Each number is 500 + 50 x the weight over its row's rms, rounded and kept within 0 to 999. Layers, rows and columns count from 0. Numbers have three digits each. The size before them is the row's rms in percent of the matrix's.

# down: layer 2 MLP down (transposed), 512x128, rms 0.0746, rows 385-484, columns 0-63
# up: layer 2 MLP up, 512x128, rms 0.0971, rows 386-485, columns 0-63
down385 092:512433460490530524498450562490449466512579514493555470524421461510493541431428511465401491463527575479523457507490540460567572475471457494445512555513431531432570481582573548458485605511419551
up386 093:463544513568505498553473475492550437482564505592499450439483512430404494519559548510498467581410502562561475542544428521416496482478412570541498574483530427472431552528590413497551406528497440
down386 083:476522544481482442413486592462475496521593521525518502459476530495457542559497412421407448592543498556587510508558480572632495452549491509503505464508469497447531527519686507546500470535568524
up387 099:474505473501425496441466543463505499504529416473509472458541478490436463509510593450480543492469549517409463551436516524492539369515524519429486697577391515512477464507503528624473530489498490
down387 101:527509601560479561490522496496523548461502522586477501446443516522488476463534555532486491515485470451474468448552455386524468495450510578546544389529577426479524511588500493428437507489480477
up388 098:522494361448547513478499447424521540570487563528452593536465560496476487435586544570540477504394565512462487456488616394472544488427471557534478515598543432466514481528516548519451458496489516
down388 098:538548534559509483490532534451465466553495465489552496569511409556511556502477521553539445509496414517497438518498556517538549492478475459469468453562448488515483454385451490529512566478516410
up389 095:392545513466548440560445515478453414523557560513456596567494574495502446447500630480578425544483448555414520515501560485493549468495445489461561485468501518537446438523465569469554444476486480
down389 087:559467482471537459531404501521488546570396441475454506506440522530422508533462517520558443451594431528558406582575448521531531473544559530496488523480461543505578501544479472495467534583511531
up390 108:491503412600453555489512485486548466487562496453547490488474494469513462463603509571492461590473562542490442521466533493530488448496575519470472428497402498550479528524470533530460604545473414
down390 101:456558462541528429447527508417475521508521436545409565554578514546552530498481542572484454516523419553438503434502415508563473586488453505420524481466508545458522480465522520525478486527532454
up391 104:476424448474541494414548425546485404529423549487474491487525429443452483484493532473492465508572520487469461589462500529475608450479486559548640413433494502497517492516491457571514537499475524
down391 103:539470554482512499483610483439474587483505465524435420549447574503529497538464491526561585571485597507424545457520513550571517532484515494572494467512425460564504445509517489451553491548454458
up392 093:467436460552488478500500574493519546500510544558580509423532562478496452442563569504529523507535562538389480508461506445502503474567436498480494494511359461519446527538514472592596397566498533
down392 095:526521542556495562563498481588491488481510470501496506444480471436588440508510463436563577610364521558530496483482509501445494490511468474489490541560497500561450549516479459485470613593471539
up393 105:515450511513471568489375415558466453423427516525505469542543525404504491403453542522528520474557474514470486479457419502463528441471436462514541519551509490509489420523504524555558379570433565
down393 088:633594471424524538480524474491459447550408550544586509565518403471581531522517585507541588498521535470525541493468421491466477534528562452522448506520537564505450454482381535480487467452448489
up394 114:489476412580474504553534500435503515510467487495402561594436534421521459481472496494410491515450481477567522561523519482487512460484503456455555621512514447516476497494528538563541578463514515
down394 114:590495453493492476398552452480457576492447519471471560494509518534455474455397526479503544560506532530536552426464519490306500476423436486413468507514528529498515491601577498602517468453523526
up395 103:463486482450473472458541562415457456434434516498449496559569547454489444506621473484454549532516447413469375556490382437495488458501457517520512560537407508474486623512518448572437484558420524
down395 118:406552521439488506461515474528548527572537604540557473535522530547506551458475498415457492583538463499494530441441580526516464458531620489380501522510476585432499546456496469511499561457551465
up396 102:595518568633476493584555488549521513474438521488454540549375521456437461376435465471522421477586486448490438516524535376564540453434547499511555527442554477504584469593553437486570560533467502
down396 102:479448518518535530493513520534355540578481596469432381544475495548481468529537433540628517552580498537486533582446379484535535467534600470441495482564544487454435511463624487495521523488572506
up397 101:530518495586458501532513539464456528517597508510441497501452507428369410465426465521485527478481500497455521530458513510476497453490568460488511492426522424564505412574498630517570571515469446
down397 100:429535487500537452462463541527525511592442478523516532454560532536497432472539476561598492443529388567559520414490536397485564475532456516506527468546456451412474462500560497459500443385515530
up398 108:420448472549532582615520539493497496460439489553447492511536503463486488511507532597511490467530420516530543499513576529510496500519507429464555447428537461540557563602534499426511555507443475
down398 106:467428498548498512521556502534503467490536419498589414510598487458512461544574506513372469511461423454535467435458548421459528544538494532457586461555530430541531508557463475468496523521501529
up399 114:524515427488547462437417489423518410574575566455511511419431483436380500553514571614537447574445501599461441541432532445547541476439388538534606488505452419550507453505525501524545479534487458
down399 120:488461456477543496379508539525540528474521424500470499483417451491496497468611459528499445572512476506437521471522493505583474470446491550500495585513511463466455508403437428471460508491571494
up400 106:467440530612430496552555518525488474469461581487473468582441553487477423424455475492494473541535480453511532510481470474493557407497536446399514484444492530530551452514479439509580575575470434
down400 108:571437522531547519414478538430419499495456509543496410504564475559539530534489495580516488539531479505523496540554516425495518514528459481563489474589458428343510463557541493443429549505520399
up401 096:527380559581475568520431561512392429493606432517441536486446514465488497472491544480551500467450550501496481532495491464529539500463431491487570472466510449517530518500471505519470523501508412
down401 086:493568424461544382534525583502513501489525493538496543468600525601503509492544506574483421522479442488475502599464547401449510520470491545386400528485545530509541589484447559435538455470586465
up402 095:461461383484515446453521470466578385459484552535426441457608429471487428481588530534457463521486527597438405477450531524453546502457464467649506584604538568512477475502528430606474484520527568
down402 104:477591496444421566595481479551507488468544568544539487532564507492464472537422507514534467475690504427585509478584523571511548426528513501457538530550455556503476490532525500460468481551588492
up403 100:563504468519532513484526547456559479500447438574432536512443465470445470473479507488532503437514503497439431571569516490484547401475478524507632594428502405431490552619541423476523558548450545
down403 096:504456473502446574579535463423542504365512536510496523427578504500418556484592596546482612500486575468407473471529545456444481422529440496577523464467522443402481495523585538564476510552484519
up404 095:525464504635465505582408440470510497546560461457456466537543505321509475441511549535541445475450511547513462484507574415406574480475517517521490469502499469508533497542471483450511578509442513
down404 092:422495458570456494445407456465554484492494460396523490458498459432553522545510538532567511536489460443506587550512540535479456437497422499460486505512548559452448496476631435481531510524397587
up405 101:460500350449521526461490497415578455473557513487528438466473525418489505505600620435558414501409491503507534553504463480513495505520421580462525618573455497496512494485509505550489486502471474
down405 106:521418472603513577509491541475476417546513476417446456530517425425504478508516472539406466623490520465465505551562495500511493467483457420557469482507601536385545553498581518500491537557506522
up406 095:356432476491466495545500489487499462569495548492480461492471463455500487521495491467450501458478502593521483499458523514472578499545536462547492442494537492439530444543577495450534624497473478
down406 095:535445451498514474440564507474462507476500443421471571483502513528439578505487456663394495439478489466467479396503513424474526564488458517516497530515457519480576490476411470550423561560543561
up407 111:531467445465493574456506516412561515489484521466471502640437516443428436475458564490482421523438521499555464604515530456472564456449509453513491550499491443477460521547594427473599508531434554
down407 114:575438508456526503430458508522495460474452468513438448517521550487499538602481423472462481552515561542574462613564495474542612404408443478537507560646491444422456558454552384475506438581514550
up408 109:613562541536572459450416486420486412456611502525547514449497507410461498548573650553490508536456508510439445536430458511506496481454460521483579462483476435529529539503557469544495445500485445
down408 106:529412543453479395415406478491522526565428521515566438495477476522514526526491475526497490539604490423431568503545498518480492519545518526520459525521487454490569518525524484563546432478516513
up409 097:550479484575488502496573493432512458580498489517439554479462489453500483510483549531502521493534586518532438627579537424504477408531465444451627550510519497441472460512588464465591608459503472
down409 088:465528609505534443546525508430486524544496475430516377547475592480507503549477507586365408464549459495516436450560437560533563424471568452569444496528462510519575506598587471522514551525534492
up410 108:503546408545478610593505546503512522556489524473551539597524566499443517459527577480478504512468505508547401494464531487516493429540548530506476548463350559515541521483505476510495500541498466
down410 106:463474455494575545502412451420518492456470547528528613454475525450426475514433453518426542569605587440565491393554373468492507497500446545579587491459474431456507536545573541467445559548659507
up411 096:508537484479601510469561422432514444427480472486505522466538477426492500531530508528526540417564445560534506533466447574457508481534384501455581499451572507430514493546618454540490553511454486
down411 095:425379536448494558573512511488482498547393497507494486564480468518559555598467516499467512514473491541621491469501556425446442480485534502441561407525530527552496464405503442430491564419509456
up412 103:633519427540450563486505449475559491489531522465553552591470521455440451505550502483522513390568447525504462530419539452541452485431507503444534462515587499523500530581498456630502391513375415
down412 114:395562491550502562544512531524551476536439558404504535455594499584486421468542434512500547568424468506518504471569433460528459512519552452523508503530414514511488509484425567476514364518597577
up413 091:500511511570492469549467618503512501487516454585476528456440505461482506477424481531509490512525421544505448573444490408506508513517436421415549569328421450537505557499506409554510554509445471
down413 097:522440427533391416481501406506457503467438530407537501563473549479425463506537464475459601519571614475478538560638501570622438542493518492541448501563507498533540485462427502516459515459567532
up414 095:463501444568441579602407513490492567615518528493465500478501480485499479450530515554506444453516524563515462476495609435443483515442557571531476548558383531521501537619484491470547445461508380
down414 085:539412563507509533487484459497501494465535537499505546551458438489512531557447479538516337497556476421443581559478434501531448500436572461502526504533497556492500423415477500471502538385514514
up415 103:541487402510470500427470559413498435484502647485468489572563509476452406498463555524398488477479517549500536523412583490543595459474509461521469500502530556515498408498492537492555450545484548
down415 114:437402493528447473596384486514438411485433449522493559473465485567467517554558547468459510565472555439536446542552566559592436486420558530401609532514544505497418483472479459492515496522481467
up416 096:545493453456501453553452476471471394582607454508483507515530571440515503494535577446543460495481477520558549488516531453517495506519436485469591525525510530426508455592542477504553496492469441
down416 077:515507566500530536412467521529564469408553518532433552521459577584503557516497486582421444450470450516536420511592499534541510491518497543496473505510507508465545520497437589512464550525464578
up417 104:484509527552533515543608493460527474515441606581481509501451525427437524467446538514511485501443432503495424492491414451428579507397533503495585471423550457460571494535625445481515434481455507
down417 106:424541534394447524546505478526520577516585560550471418419500510471460489469536504507460448600485557514518504528458517448626537466517564483568499515574462400526549567476553517455588533600473488
up418 099:514521557477537507540535541532585509545539511419446413427524541491479443440492559430534464522437570521495483507393438481496497494539554553520439515499480549527496460527526540517565461503458443
down418 099:560511390480473535463506459600440524607448597506520546505491435490409532515415434528476486512504434457522437515405568509468445566400395538420533507496554543558457478446454423495476547402471478
up419 097:493501446528534482545501431547540552510497562531502415434522487553438443403559628520461472601490500479441500533488498509426482486539594408526436528528403489523462479554509534489534576532506406
down419 095:463499505478449467448559501494479518488552572499534467447470462440515518545443523511574468589510433462368528460522574590478472479465520423490469475525515506451442431452539525503491562494615501
up420 107:439485480511507578500513452535602482491493543482485476490507546465458389527541501511526576401453472455538427506450504417543517428540455470494516528522480456465517491599572437561466559496359538
down420 094:613539555434533526502503457392443514470377537514609417485573485475482612581570469459408536450439439517508521455533523482445607393482454441550485575485479516422459541467539529534474457513444468
up421 103:506516552541552514471491454428500520466391433552540595486480532368496457444484537475511451544462485457490506590510418466434522456494514543436518516443521401516480527525597450586584548470521511
down421 097:517521462597545466461507451476550572496435578537521571474505494456552474564410463474451409491530511472528536523505497510484458490453512407348437458556456586408513487511576555564524395493474563
up422 097:561441327463520483493487502521489435502585508429482462440535515441486454479537578543482529559580566515376484546403506537545522418485546471582510510553528504534455504524523525542451465522486519
down422 098:359574520587452579499466436454490404499550414466417576490553431580521478588615514516408434510533537527516482570537566415511565495519422463508554439573525492498454430496527492493563493574487510
up423 115:550460426449507442444557421436498468473474469445495494511501460463455481523499492468425535448539443568487469602480472510481596452508476527554586546494547446482463468545587450586520461547469529
down423 126:369490531463430479548625564477528566471547478517433479470467550577508461564427572432461512515497443565487483443516522476616579468520501513459501452512481462503620431476491415549466517631411394
up424 103:621510464517574471442496541476569468587447466485477575380509529488458446465651523545502425485530442597468382570483515439499532499480452510467547674537452435487430459524479441562529462518467569
down424 111:453476530463490492561491449515541543566488569528518442549530514516535575383455543410436612498546544407623502428489485471501493605507502469542432460473527585415549448413503528537487567476559431
up425 091:550472519574499571568506480511600589486473537576467514486478486530453425375574491509431464552501433486522454487485440449421532525493611456469505463398512512535457476540526443520583509589511419
down425 089:557465496519528481427552516451396495507515606470477486526404531522491471584453476488498380489467507487425452423477538517543471475521419592418499524529497436520475578483586495502486498530461551
up426 111:500531433539554547479440446544523373483578502530591478458500486417539511572578684569500481499429521551409503577445534451567490429468482460506462497547441469522549526514515503514491450457494537
down426 114:557444577510454570504531541382452415436481457490470472452438569527476490543458433510483482546491520447445508496479602493486515533559572546495517572455543471483541530501532591504524442585489511
up427 102:505443418542553499429435433462481458478517405545465501453492602427405490535584526555464457519546458558482440606510470492561521430540463432580505634431455421456456524459535449503502482523450495
down427 101:550461531541456482374531575576465507530439511519479546478531497485540386461520498559384552536547524452546519498515449498422424512450543443506496500508424545506453500455469550535402511461553483
up428 097:433560491525484476543581506473513564481508417528452479542482462486448480457480512446490473447439423511542500512471475476375502520455526550433456656489478573439644452602584415487524590544440551
down428 096:489518500504471490517509588487471543526466493476503514484478565548580580549470493536455530528426612457430443523548480517474471546518498565555492531516459435461398433510518405436421436460545466
up429 102:521499488547624490582504458549474552481489545526495415502449523499444508473595517534513512518473530493448420522412482444546555425430565517569466486473411529515546576505570438466466553502380543
down429 104:547470454519463435440595514614510406595460462460470527468537500567443563541477496525448470511500542410483520441563491490422444470497473510454493402633569449434573505403512461386532524445482537
up430 098:508523456514485509451517553407532405487556598494545455415507507473458486506512525439539475488547428590474368550439453523515631515483522457540557468511455518416436540507513526493503446581495480
down430 108:585494435470576487507576470491530419476474546478462483467530499672607503595525443516483514429465461504489511487357512469559546520553497486580455526511443442466504555504435492576424491550519522
up431 115:404515449567431496464498543482515453487515556531491511590443488475467440484484494502535447559520433569494437512476383486503537518431458530436606501450552502531503433536485406517521488572480444
down431 100:531413476454445479510454479553580656579550481536445557509488546471519480472449501500376489538560506486526495438539581443525526515485581433484428524477568431507502513516471604474534517465508533
up432 101:493485397493480553433525534479530500501469534464440459407534492515457450446506490507457473537556475560516329513444509528483458500514395483464558482443454559500411534518556578540465474473438614
down432 118:441514442518401508463548534435478460460480448516521457479507491548561474523460528496520417423535459569496448568437545421531501459605604517486434441536620504500447477436617486580495464611470488
up433 091:504554398432568522569466517559530475527524429597535538426466482514447488409537629504600420619522455465499496450503443478463486525414548577452492491483423471522467558540502474523501395474507459
down433 092:430430536469447547471540496543467498557532560488598521497361529412441440509554467510478514470441449516490475391493475565441452459534471469507606545490566538401495533405530544483439540467565552
up434 098:531497502556555465567517486439532533461523535571543438553515595451431509484459567546610579464403513483512541395411374535417486478519505564495487452373489429430544460553578520575462506514487474
down434 099:530423461481436428513505594635542495485535508490521495553454469405431526508386421501484499519447426499457547494583562490508459488490510545493468499567548609522494520406420510483602579486481472
up435 101:525493451509465511498522485485560505491502543496540389467481419508527435508522583519445464437509455518575459483483558486390519499565574517489495436452492461516461460532514570550536543524462543
down435 115:406478494385487467475455476476444516462555558452534519467510453487475549486529458456578513515641495566486463620526435546433529506520446465515556506539431551610511586473521511551482497513558484
up436 113:457413448525485481491514410423553459565510481432409490495459495470513457489520572544408434515502481543559539573478461516458541430539482468552488528496486406566477467518526470547603492524526571
down436 118:514478560393492474528577527475549535428510460541515526547616450548517551473490519450386564496483441508486477480449475481547646502558507545606507518457430496560460491463470467481590535598462443
up437 113:451381529580474586635461570522502578527517486588473458576433561520467481387502570486498465493542501557527455496480493475470547472508524506506483529400462398461444494549523515480471568556455513
down437 124:539464519447455491495554479534423473549470561388533488373554488421559529545505530509435546550471612481551448536417485601462547500528561427420467467438467421539510591502511466519410530448449484
up438 091:532491438525516509512465495477421408567462481452438467558528540480423467491497501522476522480484526600480441517483458467499523442493466638577476522441443536498482471512494578543465477490541500
down438 089:471560510557495546503423449580478569558527477439480578499542473433496554536497487444508574514555539486520523483557448510524447455449545445513502563536506479610511453447514395438529578524536472
up439 113:437552465527496487559494535567590543492555580544514442531485576474503508441523492562502520421539421487585445486555482410502491505447537427527508511408405459478579513580543475459482586504427416
down439 104:487417543459562457430475525518458558372440469495564538566483569531503516552464463495495506513385432445507479465633536537594495536482522533535477515554484469468523555507578529566522474594476539
up440 092:530477430572482551496485456348446570461548500468508506493506543470433489525475530548518487533426591452560454522409580535516539432430572536515530603543469475467512541435499558543493509445489451
down440 096:528442513501502509455484495541491475400402561415486449577556513487550466467550568457467536455451540534541503463512366499429488479603460460544459469517501608489513583540498475462558472596517565
up441 082:462464520546578514549500426430524451510490585529466484559514533405395475458470479499530498493443505550471473466474481424462587436424530526499623546506526483439552466555500530573551530488473478
down441 094:512455561542528536498527508438484541438485512517518479533529549404460487564447556517501557467457457521483466531503396467528531339506553538537577510470458542365565501493646499540495451611410488
up442 098:370533406564494519521445461556512548522527570559453448496555542426468451487467493530463498494523539568530525547522486489448596509531444550547533554487434500524554454525494613506530528593506436
down442 100:441475483481445519522469498397574517476488505578416503475374598501508436464540407508449409407469594472386442444578482549530521481445510577508493500549512482599433516541439511496511449521562483
up443 105:536507453496522480498463472467509513505451585484463481428548491485501411525485527550436512492620511605595383578483445460551616444479520544597524443503418471535475561504520492509482461576506520
down443 105:485572570530482557467563504475512501471523578495487553458441515509466522557478452511501495506536510582492455435478531435468534522492404493558531516458580386448461402573559484510467463449443553
up444 097:531581527475410537573507476502514553436577548484531487474491527506459421390589518475478431447505521443569451503462535471533455476485457508501462591531397545515490512513483485557552472555429501
down444 088:560531477454565481449507547475527515479543442478470499494517455492504447429462508465509526440560496469472540553479420508426532515606494523459498456519524426540447490516620521599528500554477479
up445 106:532487535554547523509548361457476498484504460547519469535476511458459500545486521505478561473520527480478511495488439538469556422507489523586503477495590478420537483550569411600613524557479559
down445 118:457522492500495512571556456441468482484560427538544464478437559441556560518515453504504520596567473477539462457448537444567551504494551501485437582559491489463528513523539512607476630586456581
up446 109:490477525604483453474493490501520439532477585581527454534480476465524482458492550526557447585439550528445411556418423362510568448510529464480586524494515544473588445495555380507546411443451526
down446 104:392530508491500466531515550576465388499492559515488476536498488480435530415495560563495508566525518452459463426473471535533568482477522550451497450504525601433566462485515499489454464524499492
up447 103:537468530519520482500469342538596511567437577517470475542445524479492471433556522536489533546471445497612453482486527478433539488535521453504550618484461412503540463562564467587401493481469469
down447 103:478487613505400429463457468388503501509573484484453502484405582497471496497520528466464435483488476502516545616521532520443538537458503573455531476529514445488482440488622499552487525591565564
up448 100:431455454561456521563405448573428539443543496442488465559538555451460506477493474542493552559543448501574490511447511462509589485512535510602477471391416562526489574496522489472432574512435473
down448 102:418595521553504497471586490424617535456510357520455543530510511461456459507485494538510405507490486426481514464559545518445434516483474536552485474417625376526536511496632483491468464470494502
up449 102:581457440466442628546545401503522521489541478536356448543510501501474447512550572604440547502449542500488492480416537506476435497475467509448463473446521620548508528495490497528415458521500478
down449 102:605528494464506534438435487522468595440457387476524440442527409422511560547581530509450488518451511494421488472501512481503530505512525590396496589491527462655425481494520531422474535533532467
up450 092:522527524489499429416598498423461466539563607472481518479514601443455478485480600508512490494486482585464439536462483512502516430480403561464492497484384500477496415566517489593523492556478529
down450 096:451465500478564556532428560457490547471372468507479498418542447512528504456510455498555468513403537451386459487533425410489447413599488496588461515491705518563410539521513527454488530556460543
up451 105:517491550543603406455450475495471583531477449504498549443468530482392454439514488488512518615494520560380407522412567468444609477423491519492496538475533475546540508528512404512480508466464466
down451 097:514514629496555432536539482485481677502471500538561527444475451444529527406498536455461486507504524483447511485551508541430457471417406475565539443590523461417566467574550500569502544489463438
up452 102:483467539659472554496514532457531562507434511523452508523442495485484432474507492551462511591535482456517354545395451487452584503414540456477479535401499437505533531587477493569465542549497470
down452 092:536517460507563471473442526474416479451465583550458446512457527425534620464456450478587514468508546484452607488631536427525387505478426562487584436522610530479509424515497505454484531483574528
up453 101:452504515605439477580476542443419488481551497414444482577437564441397481509514513540549425478424549481604524505474532476506542501498529512538475535373434474498517415529498530517603592542421469
down453 102:492534560514506472494447514537513490453474500495480454549607457497485375509423585496537592452521537517503562436496435621397499485565462501525476476527534523594405603414458559545533452542643564
up454 100:568413386492432494452503437545588522532483473499543574476510425488475448463525540511481496559579478554467347526462564494528527459463519524435568556499490485520444529500469541536402449567482520
down454 098:542527517511446373516568489491457530453492557429454458465509559544430478422523448491487465541539459503548558482467464484510466510536412574496500491508541503579480419427493454441568558507490490
up455 101:508497451481554461453562433458531487526408496513440544595435493463471417509559507534488481535520509576578465573477494490457504403450441473568433566586577462479476501489534334563477512485446371
down455 091:507484584443485433536638580496554429477508543572440534562451590528517559560478447480436473496501535512530443460404596553441485456470502510628431455549484526470509507445609451529491440557542516
up456 096:552571448533500556544436497525529479559556546500589458478529454507476505471530472519519418447552438521582400431477554513622540532500437542459547520521456561481513503445493473630425563488440400
down456 092:475445477418525508497544480455428530521455524526448523582439490513427480436489593452490520525480568527470689575559500411536521573549507532438503476526431540599469447605514567541415518535535500
up457 098:385431535624473548545504555500473443530396498489519500466518531461463465447561480499567568536456486485507399477596475479437527543529482572529459525453459539546498591574487448571498560548458507
down457 095:515460506512575436366490526552436539546548463449492528527437477506602572489578449518461543517492397436453402431527514520527507421520421486511551435438562513502569457457536458497533537538524549
up458 095:540626504535576540515588449566512495481502497558513369528456511498427393397456498489492501542501546434471456498522491428498488497454541474510492526434487532535603539603502409436446520505460459
down458 094:472432530514507526469495558478369476463554614536505572596480427415526435613471397427509474494459563480508550530503437507529453463539535464587511520498560517400473511456492562524588480491566518
up459 112:514453423529498569555518450567496489536455508506496456504485545516498460477504562482517437508522468606506373537454478472550554450435448541508557493472406565514467490480490482551483421555482493
down459 113:452493464503500606559525539414469476513478543551553552467395444471547467644362492532522497497435545462550602481532528530484474485494470536517536516473574475408491486441482563504524480556563493
up460 106:568426448480493542498552481405521424442507514580508507489490464385489462510437489521448500439580556442455450583401479463503552458554477481504574533440523464407508470567583477573570543545431565
down460 102:541489502557527538509556462497475473447409566538591522512470592467537545501436500494476625479532533476427532425495509425460566482537460458458603403467524451421401599476525468515532542551416487
up461 108:459440517570459486523453455466491459547486432469528488573439564378505472429451458466532501452589407483456461516565447506471524489515438560479580563489526437530486468614534432544531528535423547
down461 100:523551508480592492487455443548483562438522542475521462526459490567526455485497526516409484474506506532475495513503504441462418527515455424589470498495473529539447587564486457564519533442529518
up462 089:478505396552518519505420480497494485456548545466495578483591582450481522542559534505495598531516545532464567537448569476455505417464443496564553429570430403449522533482554528567498493437483550
down462 080:556540496594465496473542442552501483540590490493507448539517449559623496503494533460554422485494400470517498536469451456511502558491613491482491456398449520483425486458466509555448444601488545
up463 094:449522532544461450524524508549515578513488577486502369496523491484499512448469570465503553337499442533541486474519468474498494527557444411552511556516506466411481456537578563545500591472454473
down463 085:438413472469464456482475531476515478467407487458408495503411538569498549524518533542425481486430561421501507608472515600438454576525588505450478468491485551526445497446548411501475524509482475
up464 106:479447483596435608540534487420538435497521576462489479470513517397402452509439485435473442473568500435530455536462519507527591499500508485454537499522515491419553509521530545555492560588454540
down464 107:412476451527474556516558471525508505467426399555480515519410543430545499568477463479488470516465494450663560485459550591496493468571592448445548488540532543578451564475490454449452538521505530
up465 100:527558537566604514536461480529590519490498509485501448547534475459461519401489573478561437523454563527571505445488484476481493490501476451472545506435501438374520448545596457480441536464449418
down465 085:410390514531558478478463461541527497499515626429506478498436517490521572582505467511555466455502539449600474455460479632561488471513381442542499513529500569501488461579552578552462515555545524
up466 090:528402479525512420499534497461531441531501538500539550482519579548467435547559600503468536554558453521567519537501500504502469427518385535411501438444458468490476532487504478505674457539547426
down466 085:522545489441538432567513515471497397566489582501549475554527539397508409463478483454578503511566512524455422507448606571460493495482368411504530541445492430537548513480530525477476543462510489
up467 101:578528394445543496540521526540491524522459463461443471445547464491484396484500541546479597378566487567508468557486516451513522440536532474568498546502452586530454579500520474545534555534482540
down467 095:451504535488454519604461513510465511530529493497512516483513484454537484441471488525503478522581493465611560475517543487565406540466468505415521466515557506540458472476415491436574605541551413
up468 088:527510489564565557531562522538575428558456487536449502471510463461478498394513486483591403469422473480532514519542543451406467495400549535449587459478587485489567478573580426545523520420474499
down468 091:484535471423469510488439503536491492458445498455529481490413514569523514533514517485422518531545561524492399483473521620498557560634466540581432466485449550588412583480397515518442446496593502
up469 097:510488415503571592572463430450479513560565576577489511563473606476456464497455516544459549452416539583466486473492485484542546437547440570512454479475452510526510429534479505491510443507465446
down469 092:465499538514505522521576475538439612494505467503472569557447539481539552440611521433546571508495494528591618501557507458369423470523545578453428466545551499431455569449560404557479504537545485
up470 092:531466560519529518428549421412516519439473443494455513536542509473533536524572503485478501449521585522430461522578456458574537455396481505516553575546561456431477448513635440501512521510519506
down470 094:481526490493405525557505461494512478478573588459589494432465456473544523521545454505450525497581563577485469558464574563610514576438458408547480486554436565555491554480419488548476505467456477
up471 105:580453458586453461493465508415502505422504528473468554465481521487424503518546537649454605553455489453447444484429552458527483473450515593492505566457489417534549576484528456627494537534460549
down471 107:561491445570511502414441509493459480446472559519539544404508552574524503509499500493611553501520465568428510609538502472589547529565481555544465585456396512565468487421412511549463522457422521
up472 098:603544543612476504587480557433427544581596500560601500638453452451461529457472515580495516450489531533507497470496565435532452464463398512497491510462534502449569427550490434562545449458408397
down472 087:549513516500564519406482498586570568551436529428575491507463491496468551423454430475455495446582512533507488455457473484445483452455467557507539493405451511555495388512532525564553488390466469
up473 101:547437556482607546521516485412504546512495571463559563389580516434482488479515512489482570448501568582476437564522512488516530518523457487398518499406379520510526514536479515542500505517540454
down473 095:477495567556491521452584574529516429556541511586417530504576429511542493483481476521469535469520534586457449455458402555553570469542505431605465498539488408518527449442549457510513463577495520
up474 090:503533518584527563481533436470545486548467587551482535549479472435408521533430516474481548489482532495493500486514432522473551480472506541452509458384565483447579486545626529498498541493474380
down474 086:530496504436609464453551472532468517485557472418548541367383485467481533468435482513515434576432457384525544475560529501388499478476460526476446516557434447511486508519430476488470455440483509
up475 089:475405455502530524505475468528597474534486545539468556476540526500486434473567533518495568501482420542592398491460480408414510487380608518493510474500498480516588428575486413455522525506479513
down475 092:578467452473586440504388473483454437526499453521437454613551511458555529488620502551450519570460563501511458477456497492533529576436557476449485492551563469551395473565399499525478456591493436
up476 099:478535454494551480474557503423515438529524505454496416435460496507472472472430553452466409476541529580502518564430464516496527440523438478491495473482468555477502438566565603496519358517470434
down476 104:497438515460524550475528564522478520499469510495512493543473421541475517463494464498477559568555639532502506608427613451537444517382493432499460502460487573547487508362472466515507520492463490
up477 103:515482531504418507518515503579499435409528550498535509414569463481497424457550505443533470522539488531444385554497508546456537488503493426469527535490421509535481466582499520538537525587404513
down477 098:622472605512502521539442429529510462505433533455420481555416573475561670501509427453499569486495489469469427532541537415462539463470557526507459599439515511461501420460432478466480548500495499
up478 101:480434566624489421445501473500561453492397459548514561543434433391463452478516454445541517572504574498547458518477409447530562469483544557580542435452499490470487471582525332532547485530486512
down478 112:446597511497430484493541484530532591585491487496535431583440550511524536537433417407570408536628414409495526487419473548554584493451560570448407488563469609507488517538562568494566526516473497
up479 073:542468473596556512555462443480478442500530474587479486532531528386436496532526549467551511464430548536473457492421467477500558384445468502543564584457506498443574514515631494486602528507427476
down479 081:495451528553526523508461478433480528422520518488503457535538523467442460529437594505507583537519528570485457497456417488583558329463476560539519520453485509380583497441601446527544492578429499
up480 105:419559491491469500535477482490533518589544442467522496501554609530480482497587536523465556442467426529542430456516531459532483509450542592436484506516434488548474570501474456603514462502447418
down480 101:458483490446443451584520536531465499475505442455465591496409415500449534470471455331538435536430525488468476485494556543572517529480523566504526620513501501573494495525478589484503467576480461
up481 104:463501547444448530495453452486482429533476472382576534470561539495527463397535549518570429545512429571514458490509476503467556478406495645441552512586450517500515479475504511514608443531467527
down481 099:506514611540465508478521582445511617553466569560535427484418457522542503480473487486537456463499455438427450456533399578449463460472524457484463564512568626568522422463511538465478373560444491
up482 108:485490488554536450548471432492527514470483550480430431487522499521465496448512559502556511459504533504576440518508468456485540502500525492545527512438524516409602463665548418495528531471386436
down482 112:535531443521519540542451391567547522446475531500348445499494452550506553562581527410492458391476535488621511489533552448448584456509475440478508468414490518432466543576582480466412520567447508
up483 111:439457536619477565575485460438481567493490563536526468547422602478510371480514539564470547426514510569529440558501522495505525417522561413500484547458489459488471562521521519507449485532390439
down483 128:411548509521527483618546452479484359461477567429454526516512462469512549458582499477521493517485481438473672472560457410411559446558557517468517525452524553457605461549518434432530538413561531
up484 107:579520444533489590437550419480456447442484544431578511503500505486342486513504576455434553511532544470541459474523547520460475432508537525486521478460485401448553478587537549491486441569457496
down484 107:539445426515559591540509469505532507476463553487572389516582450516498503516500546539548569524489493440453512481450576530409498550475463508426561549497587541520465476494554425514492541486456421
up485 079:532494462621530526579498479444502471521499525547510405478492547401464459497491619531515542450475547581531442549486446423474544463494461486494528589427476537438574519521576464550547530537385456